config = dict(
    norm_eps=1e-06,
    init_std_down=0.00591,
    lr_head=0.0146,
    seq_len=1024,
)
Each number is 128 + 24 x the weight over its row's rms, rounded and kept within 0 to 255. Layers, rows and columns count from 0. Numbers have three digits each. The size before them is the row's rms in percent of the matrix's.

# layer 6 MLP up, 448x128, rms 0.176, rows 429-447, columns 0-127
097:110173162128117112156126126128150085123126132122139136163104107104166165160092131108133153124117121135115145167115147121128130128102141166145148148099091144142117098139079149112118161169099133122137145127158110107072149105164140122134106125151105115139164117130146116150148082133134117129111092116162142119166150144131091129137143128134129059175120116189124145143123159112130158066167
091:127158124124130123145129077149130101132150162123133132142171116091162126138162160130136130131086104113136115138096101194151109116104142121157106145128145130150134090106122145123132162106163113104099160079180130110132150103062128137138109124123131137099119113109128118170106120147130145147109161108095112186162126118090108160089131152164144118168127089133114115154157092106158137124125
080:133142121124128120142111093102100115142118147158188137117140122151142138106125115122121088112118156148122157141074125190131145120163120075080132136081111151161184134142138126134157126103134171108112125169114139101147143113155082127106153150131108146159134131164103125104096151102148144145119141118149109107117092088119160126133102104110109079130148140150150158111154132183134131092111
105:100139189111082181131124150125130135165176112114121122155186120152122140146073106118094135097111084145109168140129101151122131149171131177130132133133083133111129162119108125136155124157145116130155065163113118143095126142116134123124139108139093130114147097153109157129138148124175105123148164116137097110106160144129089136114117121092125154109166137155138147146128130129145085142119
102:153132091198118138177150136123124134167159154120114132093108114049105146127134161092109158127103151127087136099148111092092157139152124150103138149118107114152119099135143149159135132114174132103151097131144098139150124119121090149113141098134125122085136132108143113090152097131104121106144143144149134128149136106131109084099148173154117121093142112146152132123091126150145170123085
110:125124129119142151157100100155093114127149154147115129115152114167156145147148121132148105162146107129162131097160140137141166142120158158141124124110152138154127116130113121152117150106171123176116164080097109126111133117130089148166161082128095135150130168116120127087144122124112089112133094125092143170129119121154100108089093116120104129094088112185132136139151194140123182125109
096:157113136122103105154143131136126128135136093117189117179129131136176162145139095102099135120078159093145106134122112103142133124166113155097169117134114166091099096112109149160156123138137086117147159147141130138189108147107170132116146149147099104163109140164116098110128121146113119107116114104158106121121125125105126116171126133102100170128079114106139083152103159152106137106114
086:135150146146088135106145115109165142119114147170153123161136101164117143118161116146114141106069127108074149127162144093153129136183151171145160172150142112092119085144135094128136132116095103115176157127129097122125141148111133174133184130126114081130140148130107101125134115130140120082128112133108121087089104147138132126130131116119106138163128144132152111146091137155136172084110
094:087114100119129152108147126105128108102145121146133130152121071088123168123122112148113107151127123150149125094133158155106127115101145108115115119127110145122161142063114140145140152126104112119129113108127139125174122097136136172134151107128104134191118157134115128085178087172113139108136120178098161193118092122128129061149097144094106114129113113120150132147132139141137159160116
102:132144080115132141144106083122068141137158095103120147121122107127182114139128150152133122114087115129148178090098148123139163098089135156147121115139106156140121145092114135148155167127172102129107108096141158072140112102146099150125137083166115131154153139122114141125130118094128139147102142198116128150135099093102104091122099120123147129101125094109112158126127146152106109134100
105:116116142122128163162082085149087132155167145086143123125087106147098139141111150098101075107148092128121173126108124144140150153181132143104126148134086104122151127115093126155143155139167095167177120112132133131111101136146120126147126132163118084153135130125118152143107137120129131073132145172126134135131178106068110107125133166096146120118136123164117128142138091149147146114108
096:122086107113147185134169110133090133126172117140146162109115099143150150126152088110109114142108129165141104164093109099119149154162131067121134100095105141130118162116096149143165128108149143155145157086125106129101127122098150113140133157138101154168131173153103113128088145079131131159148106158120089132115126118140107106128140189140159151125149129112158137104101142117105144146119
090:139123108138118126179140124138130066135131140111106167113119083046113156138126111121128100125130088107117114073071147126115152150116155122127141131084105102139130117115144153153114126085181136154113166124100141155178114156167107115139147100126134121106157119143144074113136131146106118130137158152111107132124097142100139122144096125187109118115127121129154168111121142144142130123159
104:072098128140149139146141113164121130099118127111137121145122123099140157173129128145137089165102087132185164117139138136144133175142110149123121122132123161136129115133091104140123175121126136123137166104126138146157111135143111154155110151174097145161079150132077137076157102109125100111105107129119134134166134112123100088090078114120135107097122100147110129144145186127120182144127
093:134132070133153131141147110097154119172112139100145154119135152131133106111096165096079143123110111174125163094088142122115130127114129127122131185146128119137122144114117187103137142135129090123139142161145119090110161170135111120102133178121132085110146104132158117084096106114122155126119105146147115159100109109124086095118130154057110139106121119161106102124132146100150123094152
093:094146145109115134125141111130095130136126137092133138099103113136125168139155162133114100139114120152166164119144112121149172168095121135161121105132103142137107117095124143070137157140172083143133096162146153118115142097133115107112127080170088127096119104170115137134130125135087125141114122212133156150143131137114163095092122145128105140143129112108171152099126107151150089095153
111:143137126129164122111141125129076138168144112097152135098146153082142140124143106118131146130111106135122142080102157103096153125140102127095132158119147113162118165139147160149179190109104109133159129138164094109134114108150153165132129121104136117113154151160074127097105113116124129104120146148083120112149145076160110081082146137124137107145147080162119115134129164120122169117147
104:117143104140133102116116086152081123167137092115153111143124132086149128127175157115152105125130074167147138129132095164137127142149096133112110114142139136165144117149140156150125151089154141084140146156151128147149124143102104145183086135119060114110179146164113132118116155124152101131129169126145114129150123103125099103111112150116154078128115106172150124129157152118167102130152
076:125162162106111152107091104135074157160091136147124124137123115104144115107149151096121104154115133143096118143122133128141129118081127146121137141082083121180124104130081135144180139112113112095124130141143138156181121142127166115206120134115126141142171103108123120124121129129130134105143163180110133106119136132133116130113126138083116125179143150125146148182082168126112131133092
# layer 6 MLP down (transposed), 448x128, rms 0.179, rows 429-447, columns 0-127
087:116110155141155151109102108118151119140130107083106097104109157084097099125151108189093148136107091118148183109159147083115131125119110150106161128152148152112083126116111154107097132138116099124102163131096113125155176099164095122123117076079151133130130141146129125143172144108123107133133146192141154114123128132156118140178152121116127161143111124101123124130138126156142160113136
084:098121142136125146145140146116163131088118094165121141136110151123105162120115124137152140104161167103137077143123126119134152176134119142124076132143118136120110065106155115096081101106091107147143130094150177138087122127123135107119183129178178125129098121134132124075174105138165117105120134127147168093149092159151140106085137125121126153123162160129129113141128119148132125123133
081:166105081103126131106084156100139136139119088094144113140098155107146135111137160183136134136126105138138161105136142098131088136129095129144130121167152094126129102158144064159108176135131124129083143132090176136182144102117113150093140111094165162134122103125134146152135158120096123149164136136113110121122121128101149123167125090138115124137100154141119156089146134164093125136100
097:149116165149140137112129139148119157106149183095122020114130143103115125136137148099131102131087132120110116098099146131158113123090146142146107170163131127161095150117133089129124109159149138125172113143155166130123130084132104113112089127162115097146132135101093094158119120133132154108120129117166131100161111109113145111113153165145156129108100143113115123147151160135107128175146
099:163129117168112120095123107106121128087133174143108065100157133146129155108136134130162127116141123144111133082182152110148092117163190133105130150134121105094107147120129140098127126170141121150131175108113138128128096173088151138104092142138119148143108107110082156109147144142147135151126085124130119160126106106128149109145114170160135110101096093083149143124126141121164158134101
097:123133158147117126102159102132161125152106089100139111139149132115140082128159117144122109150129096130117109118119171131147126112125088119121108144130120145105095153140174112119107136062128130083156092130162134126148130131121138134115142127090115095157118143096078112138146092143161142135153174115153136113114186090118144164154122104131148166098124187122174102154142077108127107141155
101:138154102129118126126090166106109136129118130125118190121110125099090106136151131132131079130136122121132080148095159117134081085096169103150137118146130119163135125172133147180097133132089117162107111121124154113133124117160069151128128140112112131116162128133131097147132167117159132131120132127117135124146140086134122173129119082164098125181120143127102109115096124151165115147196
080:122111118157143138135134108113143118120098134072145145125109111091079120149153138156140138106141108120204135135132124172093108134124136128171122108120093140127140156119163126121102155127149144154102159103128196092142100129127164109124107094128071115108155121128165170136116141122103158127110143138154153169164124144077082122157147096145112112144148107119112133093125143141121115120089
083:133144136135167106168105096128146153143094145117115099128152135149154105149135124095095108119132168120101100145123075109128118136156084151135130150143134112162121112168117105113128130099096171160148081120134199161099137106098118115130154151102141102131158112119104109158133127077136140112121134103142115112130120134090134152126136146155139126150134117171124079190135136098080112171121
082:139135150111107076069096134138129130104094164143163137124175122167124131113162071117119127104143127114116110178143124145159126112171134128124137133141131154112143115151145140110135152148153131117100128116118208155118109128085129134160121156135051126105153133161159148139127127142167127115125124114116157105108116143107107125113182081157092112143098097138130114133108105103136110134112
112:130124110102176140092121141156136114145120130074126116100187144077141119125194133097135125117103128133150120141115095132125138131092130145148134104143148165133157121101134132135117112127194117115122125128146195067125127147090128136166111157102098139095137178121086112128111151143154156132119149115165146099117159115115099131129147140099142149106118104091148132122146134130093084123120
143:106140137150168123111153139204126153157116156109176170107128121116125112098177126148106109158101143147120145115082127150122098158141133149119129105106098157151095157120122177127163143109104148101143111102146124103168091127107128110121112121127117127137117153130110145147094079117133124160090151168152094146128138091065112115157134091116145122113103091121144102135117157121111112150137
089:116167159113159106106153099104201176130111168131108121157142140163084090160119097137141108102089138138152090131149128125163121117122112119114145130140123145150127142136151126150116128145142129125100139147115120136127162157119139139101123126129123141145074146108149140143144128109172172136108118080098148106106116115165111123141170168130097106092125189106131109102148126113091090081125
091:171176138118128148102103113116146128159117127136144088122199098155076091103154121120150144116135155141128107184122125096128142119141106119117156133145098135127120120111144115120137111117112146149113131112122162175151130133096135081145152112132080078109123155139140125171115171113139147119139165131103096119109167144113119154128166142156124123115089140064145124113140085164120098140108
092:124145112124146139094098139159158152146124147091124091091138131127130123090114175157176125117111105149156151161083153109104123134123111121110155149123124109112100131098108166146113126142100137120135177181109155146128140147155095088157124119096143125118200144126114108135111086136109108180109119103117155121079111135138100103141154127108136092150109134154157147119150111152143082137161
077:177080153147116123085099120169118131110128158130139111172102148130139116119149096113149083128145110134088122164141110139141129138168127100148166110104112117114126155143153126134128127145125150172113140110120175157102097166128111146127108103109048140121135156117162149119126122118156107127120129139173153118092118093110157147101149102142151110122138125102113117190100127096128124162085
105:102138102083079135130141138153130109061113167157138142144143119144100122094142164139107121134130112142133128130094120162121121097155130165109131137080125136111111161129154140108104135115138154132121141137113112144175155140165174121104164159149121126153143099136135166063142150135096139141133128126133139183100101151147144145143112124160139109054119090107091133130119097116146092143101
097:141115124111117158120121101093185124144118104114139121130117162128117092118119090165139139098157114101157137136147129147115172120164127104127121129137165134104112155141166165119042189102100109151110149100137110113115132134158077160096157124111098126115121158120158153097137141120144111119138108142093149121122151139127128155126125170132127164141149108136157088121128081139097177117103
075:126121131091125133134116114130158113117135118119096123125125150139108125104138152130117164135117156174146135137123129098145100101152091143147121159095133131084025118122160124120090133125137121119081140154133178120149168097130137133068128120125191147120125130108113100149110153148157102142154092145109118105115123117180138122123160115167091172151127140124109118135156151159132133089123